Part of a small language model's weights: 2 heads of 64.
Each number is 128 + 32 x the weight over its row's rms, rounded and kept within 0 to 255. Layers, rows and columns count from 0. Numbers have three digits each. The size before them is the row's rms in percent of the matrix's.

# q: layer 11 attention query, 128x128, rms 0.056, rows 0-63, columns 0-63
# k: layer 11 attention key, 128x128, rms 0.056, rows 0-63, columns 0-63
# v: layer 11 attention value, 128x128, rms 0.0559, rows 0-35, columns 0-63
# o: layer 11 attention output (transposed), 128x128, rms 0.0693, rows 0-35, columns 0-63
q0 073:156191108121081138181149102124135117128107084102088193090067175115131103161131107087136137087106094198125098120101087133150082054101090121164173148145139051110117092158139111094160109166154120
k0 076:119155123059110138153143159145097114174114132130088175103045125144124146122105131129170119175060105134110195122072033149174142106063108156112192184152135163060171175100137121121072118155115115
q1 070:135184111079101087147175168156101092116142133140095175110160111068105141099146173152207136131075139172167158085122078114103099162135128133127153104153124094094102119090078135125070106140172116
k1 079:128165113072099113168170168127078164183158161088117160103122132134124121101163124120095122134105107189117111159081093103139133128080106180146179112176138121029137117165068170064111105149173082
q2 076:184133115117131129140074148130113162114117108139142090072119111098186114117155061095125129082123172079150116117185129096044080162151078130090131156155131106159140150153170137087185066109138118
k2 068:193098127095085168109125141086119142125093102214119121090149160177138023135117137139139155170125091089125166118217168181141097110101082098168081116142134178089105145097139159116124063121102103
q3 078:131156124072119149118109079128151110165083139067090163115192147135107129121083117152147150161091107091143186122135141133145085135094112112128113126175072109103121180179135106195110092185124172
k3 077:142107068141118152180142080100144075133095099095132173126176141136187086206102131107122129153117134173124150144125153151038089064134075188128124068094127129040149149106154183152130149151114153
q4 070:113129117072132138125137172124160087123150157149107121128147089116112086106133158110090067111103185138124183120104152131057127171149134147122169113100141176086164202152150094102077147130174114
k4 070:129127130197155094153140090124161125124116131147162118126112134113129065190165081114114142075146139109151112131147138086108144065188102144129156133064071091173109122167120166060156120137134123
q5 073:153130176128132075114132192106179098083128109059147107145055146085083093097107138122138103095113169171121114154187094161198128115080138088187144064150176122129105130119146093100127118079103103
k5 079:094101159119160165135079088149109142082132148077131167144056118168167132088151111190159094137141129198097072156136114070149121126074074144147104131100089082157134134144121097076131167106152048
q6 084:195167098148078105197086161182088082173167138115111183154161124137099128169138120148173109172111079133116083158135180109094142163111171127097086132104106188134149154132163144082146134133144123
k6 078:154108088061187105178157161105130161109147146060116105110156086148162053180155126068146136080078120146141133143126097090100098092120088132076114125122134096121131065160120141137108087151177177
q7 076:094161099125055130133141138207066097137116105120112156150163076143145162135120157121107155151099099194133075061130145119117144128174150175133149145146133112105131096186135103128158100130126121
k7 080:090162097160116128184177086134095111150137101146118130090152185145083090146163145142170094112099138130138148099125151172082133181084170120118176132153141138139123188174160127179114103151132134
q8 086:090099105173058097165100147097123042101110115134184130118120161098087180119122110138169113139130094142119092148142077113113116115136150120087133156140172120052078151156119154131205105176124103
k8 084:146111090130076097133119144115180178151113124114154105144184098115099078118146107180125162156140132169061113148101193124112096098213091108150149149142153092116102145125135135108177153083141064
q9 085:126092111133048160136126174123099080146158097113159106117130093082146167141119134096173112164180082156052137202156139128169097147152087051124075143124120134132121145119093119148180129087123132
k9 084:140104148081091181243130178097151115095110114096085111089168140074130116180178122141159108136141177166114126121092093127160132052111086143101155141140103131063116102146126116123132103098184137
q10 082:136113062131167118153123146133170147134120116110096152145156140186130129097179155160102113136191143155145130090172164122147066221065146138020113120125130033131127171132086088110135107103160131
k10 089:163125137150174123147053155139094145137145103150126128156090110140138132113127184162057068154116131065166035117152203103207152125109134143121067128162093160133140126102136151101101144093116103
q11 102:099167139112066104222117172122095118119140125128124096168056162093149101158090159109125103137139158099143151104116173106073087100119165139117091113106098164145140140136169109209132090057122117
k11 110:084113094116150088109105188143120133127127106159096178107162123164137147197168129134125096123101053192118115104078172161151142140067106145081084132113165122068146115156188067141097087136139187
q12 096:139146110053115168121057136111145136108166162150139093169136136087088139076120109150180136117161183147123117128133086158107141169112176158078110133131146151104098160185124104060128129142131130
k12 088:126145190151059162104085121139124148058083118133128055158135141111121202111092125128128185101097120145133168163155061101150151110141148122087135125195126121100035110150135150089162163159071118
q13 092:175070119133133136124113089141083126145147151107106152154078116061136170116172137149152149151114165100163124144108114036139122087137094157158092079109118162138132194088156110164099185108121119
k13 094:126151129095115112129179189165121154165127093075068079104075151126111121153174130107138089138113124084123117109088160164169133099106091177141138102118148151123155151099154182216108162067153104
q14 109:162172177102115126139094154149108164113115111173114118185158067134140098105084121121138160126133117158137062132128086078099167143167152099092109127148104111073111118083147149149101102094186122
k14 099:119097145119159135113169045125156086110122153112171140147135145146106210119119083108126172107128159080149168143129017106139145123113152127136156126108105156168070118163083116085227074130116169
q15 097:038121121145123106167117116169098095125122150166135117070110134112155141101167059116130106108166130072113099152177140100139135107129144121129159090074167152130095208059076117114177138135098160
k15 106:142136107156108083064131160167081153119127111174164125170175096133132116112155098079090133101142144163145133041156145124114126159178117151093065162119108140143131194080146134179107122128092082
q16 096:211133116151134174079130132083146171155138154122090102145146105127152098110123128174157142105120185133175164092171092120122125093067111144120115142134071120164054175113167188128101081078139126
k16 101:189125113065180162052189156098140158163124084167147128114064167144091119096124099151099160056123180049141102141080075117167184092085104165149108091120149127112119094126182163156122125089178132
q17 083:162172108094083106131139086108157135146116105162131109117150126085125140105140096198127097145154132110137139091119146139072172142124095154102131106089122130069184126063159182171140150138085126
k17 089:142127073169123162143137097167097121114102091124117127117172076077110179116095121174112087157132125063193111128177134134137184150129099099159195131079057152062113133101102193170124126154109170
q18 083:090144140108112141127133149104138147114134092091100131072106142152139064168117183122137125155164131095159161122112170180199111097096148159161105134148181073097159181106121151075079153151155132
k18 098:102123079101120126107089081140170096085119136091088162111129153178140171098126165142093143114144091109112133113109111117199074150120203113133169115156216153092175122123124142109159118173131103
q19 099:102138151040172159131088158171108153132147159119128182181159100137131161135179165133090135151128067146123149147161108119114103091206149102085141086117119193209100155102080136110119092147143124
k19 101:116151138093114149178127159155110192151100134105112124171106104116116141091091150135168132110156134118129151096162149107091115128192180117087134115134141067181140163157084157121071128152107096
q20 091:095163066127091095152092112192144169103092075163122147120104184087154190112145125152117093107105155109109135164147113158096156142111171122117099097064172131062129152148167094144149160162124089
k20 091:117109160099109145118167082186104160102036095135094132108130143069128238121165126144072146118139152096131146146116123187153178099071115098107128122122168090116091142181176112116157131152130130
q21 102:087172113070131067099102172125163151143175108178166169131063193067071164155118133116106127164111175129115115102109118130147127107097088111119082040162129150061130150150125111062092120144118067
k21 098:106121114070123151084166155200113119157124121123098212135037168096050108133130099122143146167102122208149097125152104119132124142121081165167087120113125132087072160161099084112131127169152097
q22 102:143151092093128155108150131184136156135082066130180148081059129165102175101095151156033102136087137148101140137080119136117150125122200130079142139126148132178119128135158096125112161141058133
k22 100:143113101095122113085155162139101183115141091130169136087114156170129164137140188131079129151101123162141157116082131142189184136123170138078117129120185143146075115181150103115155130131081159
q23 107:177123122075134179116105155093108112079103194099169100176158158116120089114215161083129174097066141147135156098156120082117151140156139130163130134180112151108109112146072142166118098109127126
k23 107:138166184121130143167133130084152113076099142038139104139188174129127096111153121114171150103079146143124151134155127143155141102152130103130121123162113149104128125155061162185132152098155123
q24 089:153112080130158161101130116118132098092144134110121081115170113157113087179109135142114092181137154117056139131127075138165152088130152147107121120151136104163129089169126148156106130173117187
k24 088:117120077118160135148110135150163141055161187119095094102111135114193106131104128103141097132130142132093103082061088093106127135117144204084149149054153153159108111142102111181161150165134152
q25 096:101132126153111141155145153121087077148191173124181111156192093087127105136085156152225144101168160162107192139119140106139119112135137102133147097082091182153106150137144057159117155109171089
k25 105:036108104138172189153114139116126175092165174122165108150141167173099080186138121127183143078147132155132148137122133122126136090135096080156125129053131095064143080155127088128148147081155169
q26 091:116089122101184096145136063088124143115127122139130089098144129118132118056123072115194132108183108067120112105114103068097119135136119153111110160089137150115099083090095132122115140084035074
k26 097:110099105145152139190131074114135116116124105083088114079106116156136151115106091132164125129137161119166144132119144096136130107122129155142161134122103113115120094161142140100141121121070085
q27 097:110133167167146089087092171147147168118191076115131103075076099162160138105129160148097113121031193148107112178146133153125144125118130153090060118123137169201156102110092124090111135180155163
k27 102:150102161083108086078070120105128158108150100088129137116097077143102133120128161120112156102059121175122126081140198133115100120151135146150089168106224171144091124103094126076118124171134196
q28 097:103093142152047165098088112107136092108138147139117115161129170168127155113186142102100126124101143134133166139193078136143062157054065090117112107137126096152102110145155121099137178043137193
k28 098:100125131105087124111108098164122081060148110136107165154101132163119148067155080076117144103129112109115161169129162153164124108121082131100070131150193096144111103161106120124177173052160149
q29 098:166174104136105132110098093122139122167090109135051104164134095152139132113117140090142105145158095131131098127144114050110112129163141161051161148135134153118116117130129120157089139098175134
k29 107:129219065154099140069135055055146124138092180100129107110119068115137099149187158109156081147116111143147132138136139085149150127118185154095193172128145135127126102156136128129084194104130173
q30 086:105148165096134107166165140148132047157129163152110106070133160172098082154138140126170158161137145121145091119172111113096157105158117156145103132139115128145118109136130122091191159127135056
k30 086:114189149104148078172137139149117087147111174134132127122091162152097125122095184136150135182113205139141146067136100141102230099183072160108128148171105107116156197107132116131121127116129076
q31 089:153167126099087107137126081155151165124133127081095141136095120108075141114150184139201142114190104073112138110090151160190123115105164142107127125107184155122130088138107166134091127145183138
k31 090:091118165177144133079152140135185152150110132091124117166100146156146162138176149112114133142192144110127137182172102146173143121155154105130117078131141177134062140083138128135129129171146132
q32 062:114078167150114131109106127182166079069111171160141133148208070111105112148162128180148081181156093136151159143147130104141132131114130091132169078080113093109160135138090128134167204149178146
k32 065:165124130134092097104088140114110117116089122148193140182211197128123146120151096106117044167182108137146099168106214156077151091149122092166153132101154121137126140108177110190122133095132127
q33 075:109070115092109113137166104048167106078176142145110174091090155115138093145141137175069084189138091140097132149102119158229096129137107134169147041145150129132131131125098147109112117165143090
k33 070:123178162101160136143093076110141114070130096070144078158079173115112155145134057140120142067151172070173129119150120130111109122124108114085102151091065128162200177157136176147169168133191126
q34 073:111103116115145095102134142150106090147119187109131116123176141128060141088120173143150134145138156100143163079143101180136157169209187148158181130118076168138107162177144138167149095167217150
k34 083:093171091119153141130121102097130076152091142173142127100189167105113134129101096133134138102158190122117119172153190069101101043181159121149155128095149113117153079129143127164096124168202179
q35 079:150123091165114098180102105122058175146138134123099157134132157177109111082124169094132101164163106210108115148082134156198137106088183142133128150137118181148140137119132094105081161133108141
k35 073:103126141177113101151117182141045132106113151142090144144117125135122144142165168119117090087173120159132148149072076129146121096102126131095139132136107070174206124130175129082087140168112123
q36 083:111058137064133138107172113117123143100130122167108128162046120149138081124120141100068136147167193098132099172067115093145151146144139157135051059093127129229184111149092160098106162113115117
k36 084:104151153109155112093132179159140173132134124138159076172093111124153105105124133143127190124085116138148139076147117119142125194129132135085098158134145163179058148136149063138114114164081180
q37 084:088154114103194090166102120114112093122134112181096175026031153142132177148121143098068143141118074143112149175075125131126095127100090129140101095131128166169170172163110092186154141105098126
k37 083:086132141151149145131167150122174110121130125135075142065076102150145119138084177112152092159152089166094175168069123124172098070139100119149136165144167100087153154059100096171082084136058116
q38 076:158109151090225109100136155178175164145168113159127147180126073196113100120130103166101148107140167132171058078110135145049163103137115158159097083155153139127154105142102153073117115045167122
k38 083:185151209109156103062043146157076182107170131136190083160103140165115057127119153096104150084133137108152092113191145143120125139150136142127033122124108140127076156091095114135122134157116199
q39 078:121163155111124113078160135147066150119058124120100148080152105138060147157073095153172107128146098121135165108218080137153157164088144192155144157157132072085106196131168174117130107127119089
k39 068:114068128108180148147123153155102138112106145137057132086143163098202137108100106128133159090133130148129157108152107088118100144116116088055136086151151117074138080187146162109123146142108103
q40 073:139141194069111159142121128156167089139169130125133151150175143127128170063149153121175150169093121089097148091063117127189144099115186118129091160186151119150143139127100151108124131074199118
k40 097:162133177087113125159105187148115132152166117074105110107118115121169077133196164143145090157104145175086113111078132119141149143094146120057105155170182118134166142160129091129111108093144150
q41 088:130158120160113173141097074076174189096101102184124169086172146173114080091110097124135124128158173133117176089182173131103105158162156084092132154092092143082093127105163112124147150152131116
k41 087:101177056143118097103048060107128103122111133182126155098155127150088123161130124123073130135179167112116150139119185084140160096130146160160167103124154085095177113122056146051133129107101103
q42 091:127066132082154146103142124134222158109194104110129127196144118158131147077117163087097126156125224136146129135080105135125110122153090103124130093132147124159109086125115093201108114141145103
k42 081:171109178077094123116102087150100106143161105121159113103120135141143199131140126113067102092163088108129115090110114135148122187050109128173136135134198140148146131173093114168138107135127115
q43 102:168068112087102161154131135125119139101067119082082137113103088154151181181164063104126190107157184114209142125117088124182144130121142174133102177142104092111150143119118187113134106127161141
k43 102:126134104138182136187126128124133203153138127112133105110084099105153148178110069129127108074189191131141068074136181129147096092077101146126055086138155149095112143164184147178110113088169177
q44 103:126141095180106127103107103090130102089142127164134116143159137087134151102137173139157089099169152137111172101125096158123151151139171167133090120161162138131165223160130076108118112101081152
k44 109:093073142121082168112132155091157188089085116165128127158149124080154056152133094122151114113084141112106152155141101168116132062158119125118185081127095133146089094105146111101122068090132194
q45 095:092121102221056148108163082144097116108173124119161087140137152178131179196113101145157093106129169148140144089107121104137097135072158136134101127111108141123152071146154119112136107170162094
k45 098:050159040083164111105142134113107139100125136152128075103118156148178117162149093130131069089149147163125191099132116103053121107058164111121156097094190103091146156136158126126106089172190165
q46 099:139085117093148120073109127155161133169142115150093090171128223147149120123097118120156107116167097154156100127105136102226134115129082115129096124157158142158102085092145177099054138099115130
k46 116:140135107124167087153101106121072155159132120188160070138080165094159146085122144156150129098149164150115129137169148175086059101126111101099179118170096097137140152178141199156113143079147126
q47 098:136108163107159132166098137150132134148079176132104160143104161166111189111048107122111114123126090071112120140126104044181164164166098138172103126144142193075115086126115071113121142156111135
k47 105:137090178114186118103134118050059148135126150164133145134070153123188134107126189173134151116152176119149136106113103115113112076116072091100113121140127113101167139120128135111136187135102156
q48 104:093161133156124141086119131130057131161211216075171126098139110174121148133120171099117129099115146145168096142176164152100127116080101130150160078143104129175140099115168121119175167084183121
k48 093:105134098145133112107160087138166157192147140122176158159176155198136132151162139105088180079182078151130145133175131126162166119147113150144121166154050138154078032136103122087166097156089161
q49 100:117147108079100092090165183168103158179155188127153173110071094161151157105197149164132117150145195197132125109174143160157133134115132112099108084147137127179170144092124117122182170076135209
k49 096:121119159145122095101125159144106100135105134085118144147098161175120144097114138146108157131104132194180152059173087150195134150102148112167136093192146154223133123065087098125179184142149180
q50 110:074174112146116141126116120120124099081144146149137150113177172154142078166191173134096137150128096153153196121100118086092139132091170162114153148132130117136113062195138137099138110158100124
k50 104:096171155070174149101110152178137136102113169109081186163151134148142161151113119097117148150147156111101117107193182091060136148160170182101096170148116087170111106154131072124129061092149142
q51 090:113215151132173134154145110158113184155105199111076170093119108112104106140128116087185105102118082118185127109140116128106080107051115227136133101122136152180117143101151147144106089110097125
k51 097:131205127121187082145109130132151164176112134146076167147086134198143134128127152077147167125109058148160074132184087169120113055082127185132117084163103094179107129124140171088164113133115104
q52 086:175087154120193125132174134152159153162148142123124105161129072147134132131103164123117121119199132136117088133123090091152135111145082070135098139157123103091161171122127105082103134119129099
k52 090:124130108121153132156155171157170121154171160123107112101100156100081152128074073153095182122131174098116160135139065089128114094168132091173164175120158207157161128118081082134159088113092066
q53 114:148141171100179125160085133130176167140103100185116093202167123099107141146091100148122135111152100057130114141091153125137143051171094132121112120125148184111216137132176119085077159096119154
k53 120:143104137144179093104146156162180160135120064166075102121131078175112081144089087167108115159103150074147147123058145204129156120159169112165139072126163143076155161077163178095092171113150172
q54 096:156102153107094092173088135097096108148134053108116119160117096183107129103122145129138167113115097141095069137114128135174196139125094125143141182093154134121151154077178158062126156138188078
k54 098:204113170120131084124074184075115145114130091143145108147141064154129119071133146081100181137128160109111123136132095108124145147095129116137164193130112063104163142090165102094087171171154086
q55 090:112175115133123123184140162101121140125129099158139106099149126146127196130110098166141131185048144151100095109144119066102149038193112090157149152078157165101132101127078138182119076093151171
k55 099:151118092171136105117107148110154099133146077144110073142132188195139122088133137201153156165130182144106106117198086132143112085169160079145120120083141081181085088158108143099120059083131171
q56 087:124139184133124152088131088166128153090110165151143119094173140146133066168145147089021105140152182131106127089132090125123115108160139079130144129124150107164124190131161138093122197134136172
k56 096:146143112102089157088090165188115124160092071091163208143142128158151147138115165137084157138123168141141134082113155103111113120183145117166125183112118108130135187154184097115129136059139105
q57 101:148105196136104122095111086044090123145145115083129116137120090105064108131114118112154150137148145148119068169164144130143099097124147169099169179134137130115174118107097197131182118097077104
k57 104:100111162199124135101096093100165109176174123128157124134121106084144159121112171123120115135177149130113102151136162117118069092090113151071117147160092157124120143121093158105122112176125162
q58 096:108131156148146108087126186113152152185056166131131178120118169125120109168109114093069100099102113082092135074098202132116191176115142134166161148105137184083124109109147063097099111169074138
k58 099:135158150136109145093148148111182222181089111090095166088120148161117129161098136156117109143096148148112094086116150151121157194114128079181195112136139091060144143080135114122100119173133159
q59 100:096143097145088109097135133167107133135186188143149204110143148146118110142151166183123083165085132098188155207129144127095117089101146076110121131096154096151101145113134192078084112177141156
k59 096:112126158083077097125153136168082128127162156100097192152155174134076151119113135129120138114088155153160090167125148152138070122125132141123108126086131073204142119132141171120154132115171117
q60 097:151205112144163183082200125176143133140178143144111116127196128166084073123165083128154150123101180126086146091112140127105139180117131134153201127145099117179131125177152141111102115118133080
k60 096:114207124103128212081142134183174141119165120141106154144132122148157103125118095120144145133062198092136126121176099121139153169114140117186165129087107108139113126127141109196134101079185159
q61 099:112102189138103151075173072178109115121158142127102063099101077115125130151142112117034108128206087109093112158143116131129171125145142099069125136096185130153071075159140078088035103160123121
k61 097:142165114135095123125082116147105162157091089075094102112128065109145103129124102086076121117148120165109113104090090161106127170147180124119083122133167099132085065133133073130033076139147117
q62 097:103131145222153142172135154102057101150169166137171127108144146095125159124131155120098103092115043148086097132180151094159076101135164150072080115162095140092085091144135153081172117089150160
k62 105:131128127183197126140069157114083129101119156109139165093121168135091149100123153119122112095092085172110109126126125107175111171200143130081123115152124141078134084148129145047147156137204166
q63 097:127132185182103167112223160102059169086124121135067139102126110149068131140097057097193128131147131136126102122105178108149114102140125084117155091136145170197126128136110089163170133115118121
k63 104:146108126191128138124174151104100170101083099123136114079117123166151073178140081131213155123183125110148110185098131116218092109164092106146154160136118104127158127105081077094111158143129160
v0 099:129086145088095116112145140106066180035134117151123158141157145142120167146143134146113127107134126110147171096142135113108167143118141135101138113135126108129140156160162135154168130110105061
o0 103:218172121167121080103118114112176094185144171053203096127114095128161109144097139095164147126141104173174126161098083134153082094111107116086104144125162190116157106047116127108144123123093132
v1 099:095092184089148193163097117131186087093143084139131119141103109159137133125134112083146108175078089138094177092133158064098113149115104147107126105151144136168124160154121143169165173152121151
o1 096:187137101162130074064138089111076137104159124119113104111192094080134158178110121161144134131181161091166118180117110134176124126157167136138178128159095182137096108094130126074123073145081151
v2 094:129146124134162138166115137108167099077190112175128077141152131137170148123067127146069125130103162073194154126113143161155144110095111126144109155123083110115100128141130124090152104115140102
o2 099:102113102189137164090134079132095204132136124120128145087130073107101094139140139132144084122153105100113116094126160123126151152211181070093091118114172130114135093121105118159060167179113135
v3 100:101108158185113033131115176111097166132079144104178148127140085164165125144074102138107157095073139098120094110130092138168130102071169127135048099150089086098112123149123082172104092096195090
o3 104:140111106112164190130174089166133159101160110134130050153095137122162158110164160149125141138164056184137148106109186135086096140151122091098100159136154121135175131129105115132155148139111156
v4 095:084111142121141115132105096097079153147161118138148148103161109162085143128161177119141092140181100130140073126122119137090083074131068109194147140138118096088099199055059166140112131107115137
o4 100:183122100154126117149120179169139109136117096110043121114110133124132131124117126116060167099093169081079190107074112175123151115103175130141162117136152157111142082128160128179124094155100135
v5 099:084148156134097100124146108096157176097135164129106161098098097092186102055138107152119113157162121116173199062114122167146150153149111133112141112127157060180106099155134141148113124207099143
o5 098:210106122158167107137085115143129156115142134163135108110133135145102105158104108096179154197104170146120121228121138142134119127106105087167115126148126226114146141099098142151099150064135090
v6 109:122105093182155092101132130148117115164121140136092190119170104090172171081121162118142123103157099171163113197067134138152092145102155085151141161140154150133137104115107120168140099102104066
o6 101:105133152094118108157148149177105123124133139108088116081113123157083096106128212133095160175094169146079169090142123099132137147160089145145173142122141144116074186150118120108110140141168189
v7 103:140139104157111104084136127144191069138130114088099099149071144060180139143169162164118134137096141128147062137174129143169151179109118096151152107132061119128158175122203100108187164112064176
o7 101:128113134105133129133128106149108125132117148146194153142118141147007144107051113108156161100131129109157126133067114130125088145123130157126123114177156107137122109135097136085131122173174097
v8 104:127094163067104169179169163127108161106100135106156109164151132103106141063119147159144139108141203150077122116101155157191141131136095135101142104101135139124101148166074124107214091138096112
o8 105:082141101179165125094176081052087138151104163117113176120118136129131115115119112117145096106125029132154125125169151121125149154115148107127157182151117085137174097164157123129112140130142138
v9 109:135133135106121197066181142098165155124094101085101154111199198096095112124142064169090173166128153096203138161114119071132128115132128166119117143165117120125125088108145023075116136143148108
o9 105:157104135182134095154090142104109165162108110153108119198080061180163153142115128193159090143153122106115094106169136129096158116148068156120100098151079095105127112105122120131141106122108105
v10 109:120134159081137089132078155095145111147103037147147090167136122090107111150083103103183164081106144118155179102114069171108185100109140151150068118095094052125124124089085125125103152108120142
o10 103:135124072113125184140128082126119158108143167137157107143115113149128189104139117094121143110136110139158068209068163065110100127151145059153129118132096121137199099138128137103161136130136078
v11 100:104143121170119127180131131122166096143139146119114136069146134115085093113125138094129130184105161115101087102146132148058094149070138144183088173144078144160177098065154060120088103099153119
o11 097:172172170109126170098167097140098155095106141077120101179059142126171147102067143149088114142161179114141153138126120094189172107141089121103117033141139104119104167117092125081190162117176120
v12 095:103158145127130102054073074151168139146159126117116116146170158086130111129073146142073110204090153148133186116143177150152159164127102140162138128113093197105138187094107093137076124108158140
o12 096:129195176168137175216101112142138129107132227155114189134096081130125150114157061157143095145143135121067117150101100124081112127133166083102078104108161117146120110116168094082202132151155092
v13 093:103143105136118120090138134136119098061099142154172115125093103093146184122152125192140100154175078125180101114098160117134104169190112132122102099180159145135120179106126145140163146144154157
o13 086:149129093106127091190148124150121132162131104156113127107158094117137167134147075097123068133061163115083139137179121153117142126063141136109160157083111104137082098141138116082150106184086100
v14 101:134102126123080142171107133126164125144172182108060098102128072136171126089114103063143142145168173160159101166160149169130082115153176144109131109162144217149099205117074079118139115154132115
o14 103:123108169178139131078146123197113146061107061164169127127121122176073148165119135158118074164133097129125167057116136113156168121111083104095117140097090086110165106152146042069100143209099138
v15 102:115153137115163163101131128100143107089148096091127156118174100096113157124122181123092061174112118126120129172139058173155118136103140098132098154143152156041100181156110140090128148166118095
o15 112:161170114134084165150105147172150158104119129184138163146036142087132153140152087166171165145110112119100084133107097125161127146115134080127159141107085114179145105110169109106132151110141089
v16 090:091126152175159108110058134092101149116138102053167103154087136164159129158152160075114167146129142138109136086126119137147147125108097122093083111181164175127115120088052095097116160153183056
o16 096:189092114158118132123156144197138108159112131211138122139155112078122114127114089148094114143117086104128128127139155170131114117102179153163210101119135122115103076193193141133146131077122236
v17 104:193110125192096088143156149136210084144124135136144141115128117079147086195117131118128180115155136085081162182101149199128156091129103110101120117111124122156072181141101133124121114095138136
o17 100:134078119114137106109088136139091148125120115173157147189146118114128103102194141107119132137092129129146051113147088061161132120139171213111104131108136098123206066097092152120166092154155148
v18 094:109131158070085132106114144131170113127160110166045122165175199181117176130093116164114091156130077093152090134126133051177126115145097146060152180139206132141135154172171123159075095121140090
o18 087:106073039168143136188128118079082111123106185085121203136095084093126091131161136096133189135156148176122145105142138147109111157092109128101093114117097141095103109110075157171117128144133151
v19 110:139121142112140106140135119118159107131101128134154134125107102106112208173129119097079188183145150137103108163116129150129154137120147137168118114135105148106090081172134131117161066156103138
o19 102:117109155127145121123147125169114136163172170127140110177155136103128031147147156124205089113119103097120148064147155143144112082143141090135108094098139139205151153118106099107116100111204124
v20 106:119131081117098118110055091167117152103109088123148137122189120182133138095112113225135137111095109211115131155122167136150111090202113120101108120131126142131092194078079137121150113148093169
o20 106:113146185151136130182165091166118118115105154144135137085140141118109085123180147056098104105170094100087180055135113111159124165104163120105206139097121092110141128145136155138111103171122096
v21 100:184109081110188139161137146128106165069111137103089082147107138085109140133140156140159087148141097179129181131134164107056148090150125143175149089102123104077166135117143103069104135184194166
o21 098:095132154120097147085107134135163086132141100091159142129126090180147146148135071128125161137094131121080099128120103088164141155082129109143057117184082135162105055125198127103135135125135116
v22 091:126076122134106042079199108127113079141067091121174160122128138084195220146158119122125202170057131128127139152107160140113146083100122134146082079120121083121114101138139092161145128139158085
o22 101:181107110132133150125100123160135201153161166124116126159121070158097086124107149164122115131122125088069113059093113162096115153163187110119145141191111140199080105080136141096160065088108132
v23 094:165153152161159162076160134168165072116093074121114105128160112169108150111150156141132132124118137200108146091137144051114103098120118113133155164171118052154182146116103193140205163151138082
o23 093:148161149053097152148156165117085209185139119092148093106140158104170122149068148092146128114103179075100116178205156178090120099188092149158132137136114132154102090162134137144158095139104154
v24 096:042175115141124109100103123212094086140073125108107121115134061138095145145108094098166156131170146160128105173148123138083156164111138099194152118168128073143149127105102116128147102110151120
o24 094:168072164093138119176177097117184147115123166169155101156147121092166168085133171153085073078065122142120105066141128149178099127173122117084109160134117120102099169159165170079095145179147136
v25 106:175092151138089112140170098091130183155098134093132166133201114144123097163136145171112138177122070178157185143100129139206116144131140118099148101168119138103181143097141113122128127201116142
o25 103:103150147137176110169081156162159109125156144219104097098123126094170097134125086146136107085163129122133136129136158109090109089104071092158101180149130122108083100191072112113121078092116126
v26 091:104110137134106123095134131122115111079147136145085119096122102137070090146136129133078167123141088132166166149118090120127193118095045198126107106110130157177136086157137140109165093098105130
o26 092:129096147141116097141121166125154121119142139133060098180146132137133201128135127101102132120135111105120049136179200115141124138122165042071089151143101161135134148105120145151142148121105116
v27 095:151162135090076139145121115151189136155137152153140126160099133114095088160076102149153116196113118091171152093150143159110100150127149132088145119129133125158118142100139076119117086158130178
o27 090:171157111123217124110130113128113130095107153110113102103138129127187124118192108119100137149145141102122096155088123097170178121170131147132054118137073099118123104118114145136162142114179029
v28 090:156090152121112149174090100086118122120106058118123153160153139103142118126162135090184169123136189112147152090150132083129142165195146146122159114137189177160133178210159129135115079138076107
o28 091:131166110106078080142158116113119097153105172141165152065180079127107127130094135171166129121175124139170104181116152070181139120100090157173084132163126117048161072128104156176091148140157147
v29 103:145213126111081107151116081126150147128135060159142143147091114124142097110094129092169123184123093089155162147161193064146151152146071114088184149087120138082187103121157142052098085121143170
o29 098:085159121114165164108143105104091113081068204122150170069128152099129055162170100143124106118171131167111123139116048158075099113100134114166093119126127121142046181118177165210128155079097135
v30 100:168179127144129131156178147145092105131127071152116115110103098125161128145153162093101082084058133153148078132162161174096089130103124117156125138154165078115138110110185177116120149095148052
o30 098:068086106085141142106082148220136218127173154121120136100143173151141114141101097162129120134134153108084127113080109137167184080130179093135136129159058112147086088134109153132133149165134206
v31 092:150146142114157164133162189088100105143140106098081114129151156105111084156137106129159119122071140135166176111141145160136086110093135167197115120122075156129119130144140119114146166083115092
o31 088:138141178158110144126064099129102132081147136078140075122139115129124193074077139115103134116197132059108096193108144134132192137144101091103124117121125107114145118141156116099164141125156171
v32 093:171104135100190115172164117114143110118135149124131162108118193096136127132149109093116119108138150106191098096110110131069142126096117171132143124156099081189166105101115094150092109138140017
o32 094:143184136117081122103106100127132124171099114098126113140102140129121095065121130142132160154129138188117134126141151079098135112119165056174131167104073195058126154142124171123176150093055157
v33 100:089100150090131062155086114170103108124100183099120131151119094095173108180090140102131102144056126173111081116106155124134120102099111146082129094065130106107072111159140129090175144114072149
o33 096:161128119141160134079195157119097141145166105128136122102142151154072183118156106132070180081142087155142089092142131158157155165128113079167104110174141148117118161113118102113046089129150094
v34 106:134136104135126142175132148090137141099149162162109084183091113058119143152161079151103139092145118113147131166176129100154166134106159147158193142115170153198071119171172099166171086085112154
o34 102:082104113124097109094122144142130104176166160096123141068159132157117075130148130109157089120173090095158087112097098126097120149131107148086082134069146149123191181110111141070071190097089100
v35 098:113116143127140107140120121168149172085093128139146140156114156093138106125163124114123086164119166097119151139041094106118137130080087098213172092058077146134155110121117130160084119110100137
o35 099:162144107087167169113134158088121126132138196100095127174112176085135116115089121175166167165126097154095124130212160113078148154110116144099080122189141169160174106112116152054127145120200114